config.toml
n_layer = 9
d_model = 320
n_head = 10
n_kv_head = 10
head_dim = 32
d_mlp = 1280
vocab_size = 2048
activation = "squared_relu"
norm = "rmsnorm"
norm_place = "pre"
norm_eps = 1e-05
positions = "rope"
rope_base = 10000.0
rope_fraction = 1.0
qk_norm = false
attn_scale = 0.177
bias = "none"
tie_embeddings = false
parallel_block = false
init = "trunc"
init_std_qkv = 0.0428
init_std_o = 0.0101
init_std_up = 0.0428
init_std_down = 0.00504
optimizer = "muon_variant"
lr = 0.00853
beta1 = 0.9
weight_decay = 0.038
lr_head = 0.00583
grad_clip = 2.0
warmup_steps = 200
schedule = "wsd"
decay_fraction = 0.756
decay_shape = "linear"
final_lr_fraction = 0.0
batch_tokens = 65536
seq_len = 768
doc_mask = true
train_tokens = 285300000
steps = 4354
dataset = "wikipedia_en"
Each number is 128 + 24 x the weight over its row's rms, rounded and kept within 0 to 255. Layers, rows and columns count from 0. Numbers have three digits each. The size before them is the row's rms in percent of the matrix's.

# layer 3 MLP down (transposed), 1280x320, rms 0.0413, rows 92-112, columns 0-159
092:109139122108180176135126111147122116126118191134129113112164172097123134096100121101135144124155144100123121156124136099089150158148111134082157104117123140104118190116061124113109132132151124109135102125111124127172154167138140108116138081101106088108118109151179112147093153131146159146141105101139103109103158132135147079169137126157119133167108113127119082138156159123173105181083139142087156166156123088147122114124114097141097147147175113147099118135128134106141168130139101
100:112125129108123130165177127091140112120142127113108111164132115180120155146180097159148140153122096123153145134171127099093120132145122127118103128120117075136174155095142129095151163097097117160111070166148175136146139130134138107128156114118139116117136126133131081117119135134127154081159110143100132104096114130144104130123171107114104127144123127180103151125126132129149120105176138126146134155118154152146117110133106109096158147135120097124119099070099109151115118116137147
111:135099128124092159155130121104105168105102121135146101174119148085100122104103110090150100133111140155139103107102137123139080118114126134106184126107156115103148121132129102172127129108149125153139188135134103116112117130152114119115128150113145072112117089156065069097123143120102147120124097128087179138105128109102154133101115135148142131133143139118167116129146156166159168142151165123138122158134076120128100164113136138107064158071102130143136123119180131152077097147159117
104:064136120168180108105125151095134121141134141134126137162114135109150089132103109098118101132137140147114119095135115138124091133130121090142105129122126091151140133113161101140100117094149163117113146115164096173174121094087115108118116127132138113084121160117124116107169136129119158121122167114161133133082112097105157160094136106173117095140131101112143160158119109122140111070122130143091128102068144126129177085121121124134111159150101109128194132126085126121103129134124147
091:138105086136103061140159158117096144147114124066140113118155147154110168146117138114137135152109188158143150126134122140132137138104150129125129150141110089161114155156143122125112111135141158100106117123131123173107162109140111144129119141129109104110129157147128111136147111140139107118127103129121125105073111111101118098099095154104129082140106130120106126156165125160116149112099107125122102115149142120111152080089135141109125126098140165155142130162137131125066126102118110
103:139142172120151160110124152126162146118123103126136150121143116118148074123143110164132172110142143084147137160128118107129079137143102147148100174136180166077161078111080171101147111120106136108125117071091131104166167136131120134080120177189150153159137102151173116135156122131121128155145107102153081109158146125126140132146105171139112135146184146100146126127152104097176129132140109100140147147139120121129111098104139134138098152117166131099139126132093137108119123113152116
099:156150091113170144106110161168147155104120138133134147130106144091162188129152112140148087128110179111121123094120161139116125115140118141125159106108156150146103136163110096093113122128115138113130090154128093157124106083127099131187099131118128164117121122069120101135111125119096130105096137110134070177150100147160138212129134122101160134139125122116117102142118099179118169114122176148125108096087147102126113116155100120152132117094147136086125135124159097129109121130111179
094:120142095136111122133107113119092139117138095132107122136102095112112139068119124158113142055142150161134126105123119156145141161140151147152113096128095158088113116094151074159170142136124058096131111104131115203140102162151161098136136074137125109093084124095096121091141130133142142115106112120122103118156108076102123135128143127099122146137124122146126100080125126151174123143097112128108095138151159168148149134097131127131159147092150129124160119130121118114088114087108082
097:117163127102134120101132143164160126139115146142123158137133121135100123149118135132101118145125168170141125119088142128128127129108158113141144170135111170110183120184149179137166124140106113121140158128134119120072071131174116138162104076107156110119069121109156137128106099138108083172157113088098153143141139156139096151087128136090121128130100129118101160130144125092097134111128112068127108127116138152122128131111143096124119168154107119150131107096131169087121132163129102
099:133090107129114104095126142157155140153190153125094119133156169120124119136103099149142110156190121104108162099142139164144107108142131112150121117113180091102117101112131111107121144138102147122145115169101095108079162118114166085099138140135117104156110143115107159161103083150088138137170138143115139130148146093112117183112109132150181143162123129149111136154188136127130144119120112142144185139105088171131163129105127110130104169121111096112142098116129162117102129140136136
095:127124144102141163124168149126146176139133152133135144108087154109173152133089116090147153156135083145122118113163134140115108128162154138136101114118099153108134100100171130133080123163116194097122148117132135114146169158105146109133090151106102140140099089118153120133144125142151128147085135101155144157137105163154119120150113151133134125102136176130134163126061139132153117121182129150141095126140104116165172130097132133112116107101095125180142167144104104145133141132162123
106:110145107116110137142142081116149125139086151119132124128120094112130118130095140118169146089109076108117134145128096137112107121121129114128126153102121114106176108102120153135118150134127127145097102166122135161157150106129120158116125094110101159075088182122161111126100081133156134110138102077145066124098108135163114189095168131166129118138187144104135140173133123100110134126107155103113150128126128146142119108128166105115139123122118119116076122153095115136146128138118128
090:124154111115177120125180132134128158117139117117145130107114103089090110134145131145121162127129132132159121129124092117154132166115127095090159106132128110090127153130151143104144137126093112148131156118171128144164173143133135151116140141113102128127124131130168119100102098132101090120142134122125125134127123205116135136160092113095150147136144136171140139109117113112121113099115137119130106101116126126147128095141091162174131123127089119151175139115092154150085113066148095
120:131129124133127127108147118139138143114122123072145153145109098140122130155167088139119159133146127117164096162113159088120115089154142144111146089139080149112163144114113149159123144127136123124122131109116133096161144139130134161124120139100137125075139134107117184105131113118135122117114114145102142139177125101145145123119145122110100100158144091132133124078113166151097146125121139128142164091132140101094129086126115109159094143162113098117136097159119146171136175123141116
102:136171087147123148140150095175144121136089168156147142089113148122103166109136138120135146153171169118121120121112137118126126099111132143139100136139145113138159168152078146157176122128102156138034113145117130130136122183107155133104104154167136128116129127101120153175141128140112128136139118099131141110130111108129153080134123118150096131144076172129129126144160121128178150129150124115167152166144092135089157108109110079133138128155110124123113087149093119102138181100090114
101:129087108126122118131115189132134129149124102084114136137188131097102106132103126075149105158131090103089124174123187111135136131155154141138155106130150151112129097134141151103137137137122104110150128129108102131161139129126134118132157107131097113123129181121096133099109114115128098084149102153121135118156151165119123163167106140105139129125125126092136143141131120106130119117117104151138105163120133125106153145129161119140151130182128145134110129156152138074086119091053099
099:105149069096142147136096161178098122097133166110154137107141104098115133140139115112134109139135133127140090130097083118115125141144118084138118100139084167105131162123164121132116129124122153114143113094157087168142148118113085054095169168125098150103190131110125072125142111124159141138119111083162124142130133116144141113162169147131126157120142098132130138123132152095118108145071126161162146148116083131165119134100105160129139091120100114076097160109162113167109148131137140
118:121065095128146133145140105110148119146159092149117144130148154137099147111094165110130112123129132125099125147121121154128163108137071155141156135130163121107154145103166150160129169142174105136097069104106086139106095143169119125111144082101114152095135148167149085122125096098126153162134163122167135146105108134110107174161138135106152127133101156084141139148102127109109092143120130123105130156117117091073160136148114108098078136131151123114150153147145150146131156139089129
096:127127143135107092148093106146124091154115158149158168136117131138115149125119166137096123107149125148125108125134134091161088108089118130103126098120127122117112150157125122164113133158087114127144126154152141113117131188104091128149151115109162139168121125116151139118157120157111126177108124135126144135106146135163127154106094135121172152115144120118121135121145084130133097125117150153130114094117128125122080130141111121157123144085152139124170135147147149105129162089153175
101:125142139146111121176136112112135136096166119141120154143118140127135193124108112142120119090109142093149198126111137152149122125096184158119136077101148148138097137092088173119111139093123112150142079131105133123146106140167105162132108130160126160170126136102117120138116133113093116135118132123152084101152092150145105136081105138119141129125112102158120108103126127128101106123177131120106136103156151122138138095126138160139125122114138127131114105130142145167118141091157128
114:128128066141134160133173113101144139109133093148106173155111136100148152095137147115108106119175137164150097116080101125161145112130185137148124133184130128099117089124141139150114108135220174116088131132171146124140131143134119102142118105118136109123101142071132153106123129098124121123140108120109123117138162121141144122131130135134140123133150140158044162159170139150119110176130107140168166119121127134147143137149088131097132160128121141113135114095079094142140104104118128
# layer 3 MLP up, 1280x320, rms 0.0902, rows 93-112, columns 0-159
101:137115114142172132120122102122145105146151097113120087144105167108130110176110162094119110108128129167090136112111140128168142168135069115186124103128139080124140146130101130129121132132124161121137122167095114164124144124159088143139126167141135159116087153133123190127104127106162147089158160128156136095126136132087133164094144117130125094130134145144107124129119146106133122154115127122098145150155138090143143140118119138119095105123131087138116148128151177166135127148150151
095:158136130148120078125133113137103071152124133092111160136113113144140163178152121116145136124146103087102110150159123145107137132097141170192130133170116140138116083142105145130159144151119102119116093125174124145120127133136140150100139101118119117113125159121116143114116158125157089141110160107107116117102116131158151156142124127124141128145115130108102167135152104084126098102115114129133136109161138110137158101142086163126181122170094148139171133121137166108119131156090146
100:143127150118109142114153146169075101122117116124128107100163119157124104118130103113100150120166141158105134107121090092125175117111101157127111166108109134096089131162122113117162130171124106175163124147142113115100164140101105133140109138076131169138112104159135093168111137133131090104127069138101098077101137106109132092138139118135117118090096128127114103141113103140136149133133150103160112159169159128122131173110099127149116128116090104139103133127168099126089150100119096
103:110164125133128151107126142123149140090107150120136149103117170114135130138119087124144136118140086133102138171159149159131096169136120120134135147162123086113167119134146128125141114125105121113157142158119140086141077173120096130160091181124121119171094119120122131110122110144101129113161129122159116127142157158136147116154152167135109084129099112121171142153133145112130118143106181103136119104133127108144173123182186182116114100108093139121122098099174126168134136122145174
102:115144096091115139123127159123114105143095137134130127145151073102125106141113162106117106145139144153155154099150159113157117155063122093166140125100171106130144104128116096107167142122152153125141103172162151175140126145124169149115119108126157137106096115135130080129121141133146113128118125117108145131133186185146137125154122093115083129147161102139100113165140093157070145150138101124107157136103107089105119148093163116115112126098136141145128106148147135141151103092113148
100:147099158048116112138091110114082124095160144114157120156140155124110135100097150123146183117095087110124126177136115120118163123108134118110145099106133146152145112135130118116148098088121174116103147117170116105129152133109139130141139092110138130175115150152148128161100189101100115098149153128126150158179125101151117159117130093166144127128117123131155139131142150151073082131118163113114131153145143127129120145082096107110119137146133109124103140137142127095138128137108145
096:111124138090119147137168125081078122094113104134119073134109076121170152131111109075122125096142105124143136130125111130153149160111149101098150118105105133137088115098117154140135114097133137085111122152141075103124073146139116151103120102124155099094130119115158136133113124125201147134147107147104117166179142172075156126167132119109116109109167141139111160128157142091119178127098100123098132129127101123142156109146147152109135144147161147120119159110117119152136152118121145
098:142094061127151137136116096123098100087127116135117109111132133142117105110165102118112154107168116126135124126141135154090113151117088135102100098117129156116102150111127111148133123131138089113145126126181127128134096139093154165163114135118147129136145145103159119117156167107132132115135149147123113080125161141120119153168146126160174124158141132149148085171135132087140103122146148127139093140127149146130142124152115135135110160137123157128101135147127169168167100133125130
097:135115099145160131121143121143143124128125129134138142128104158156103136177132170079171186136129134153120126122151098158123137135087120124089095127143140162125134109080107129139121105118112137091134153122145154127152144072129105109116164130143136160119112114160180069097099144129144110104149146105137130093127173102071153121108128085134093127074138140152112075102138113144104117127122158082091123103126128072114125150100111119140127124104145123139124133092175163137107144143150137
103:113142118133132100116134114133126110135136114137146125144152150083123125147128128173082127091125137181128140195116107127152145134116100160149125152125114161115137148089153115096132165135165105106139104129140122104084125157135158086154157103116159089135110138155129144156146090129117121101132122121087172148098111167126142157098127131157112108133108109143105061153149080149134115123141114164135097141149130137153124121128103145152129130120115107174114055149107143110103127167136115
105:113088111144183121108124106136097122100147122156148122176134124137139158166138145125123135122141122108126174123126121139115138127072152097159133106129098111139122151122136100122108107121120108100155116179157137146125119171103144125161159087103101168140093126138156167143068151119139092117172132162098147093123137130135131148150098183172117115118131122100156129123153090103129143091104145123163137107161134155139157124139149119094112120164148152163127153086147148123198117123080116
094:130146117134135179111102146155087140175174159133138106142113133156123167124109177143148176097139178128100122131174181152154074130097078108142124116125137116142093137148074118157144177155127155135154137127128136153138115134126128135131122114146132127121135150139115154176134180076114209115117099159133141119107116141134103092161144121153085122147188175140130154100109094113140150123136101126105093163137139121176120107135143150154126092135151153135124105139099145134143118167107139
086:110137146135127099133151138149084140105141129084089140060161148138111151134121134086122092120125126135114158145171124117134113126145099131134127128122122120159085107142128108093146135115132152134170103154155137120080078169105097067157100130077121132160159123139141119116122168148088149105128119140117130114112163137095103123157120132130105170141120128133138081146083180087119168105159100121066098129135104165140119104106136145165147123127105110127138097099120101143185122142111109
092:155106130099155105092123125101134124104155107122129125107119145148155137106138129106108126098125075151104149116096086173171143082108126103110113109100137186192095125054150101101097131139154105133159153089096155071104158133131091111129152140118112134155116141150151120101106093152106155125089153134139111147119137143087151128100160113133162152095117146133214119122145106072121147129154169103120126111136154154162119147118118106106115144159140128159124151123114174129097116133108143
091:134122104150161150145139139130115137132124133134133143128124151136154092117143105144102124111150132140141140080118096099160120107122116125122111124139171155136168168097147102167181095156114174101120105086162114137177111119126141194155088108102144090121149115157112154140131122090142101138105151102135142130114099107104114075120124111135142129116130137128118161088177113094146145139111122116173094159093136183109117167127159107155134139151095128148129127074094135157150146150124147
098:140163107158116121124126094113146144157123124105138172150112108150085110102130158166094143143102126090160118109114120149163145118107116139132136097108086133156104198132120097118142106162180154177087143135094137148118116109111129146132129175135130099135093138151119132154119086127120134094134127146167123140134127137102129135130148146154110170128134185144132113166096124104081123110098148139114110128117147130084092164146151176130123182117115131159098124152131143125129170115158142
103:143138131104136134136109196146097153083050150117127105101111141127119139155159134090139146115123104119140071156126166126095099119146121135129111143079114092120114129107136135140123142103099170095143120125212149126136101096135163115086145110105165140138113126132129134135141102127097139170145112141117123176149130116119152058137137094123137100144157124119072132137145142122136202130081095092149127155127086132134120113117122095143155100182113152139148133129101172153091126118139141
104:126114109148104139100135098170167136130090156088097116147118170118130073114111104132164099155086136134133156163151149120114116162156122132132145132119123167098187132121141139154148113102127132160097168121140129150126172101165115137184134163142095110098130108135124118155090165083157164143100114111123132122151125145121123138117145120127151068135114147158182159127111132146153107127127114123148133193116105105115169152128097168142117116152105100150102158140143062119146114177126112
095:133134136136156140126111094121136115164107088132085117120113147123143120118158115106106057090077142141094130103120162123138136134122139135098113112124146137131189171104139134172173133144103140082112159090141161126111150126104125139151153151096096145114111176105130125157131132099146142132115112143138151119109139149130184122149130134125093131114160113166156122159134134108089115158123177097162116160123131150137124160119126099157094180133100141135128148135105099142129112115131179
093:101120095182164089128106094145118132134073145115128073117126154099151129153142155121094149103144140109127088136179144130085144100132148144115135154095145116128128119138109107168200116100115154101105127123117116137126129121119135147150161126115107079115125159151151169172108112170129125109140132136166135116141114150152140127134121109156132152131120151097136156136121129082114132080096131118125159125155172126124135136131189165105129142094186116169147138126112125089114146106152102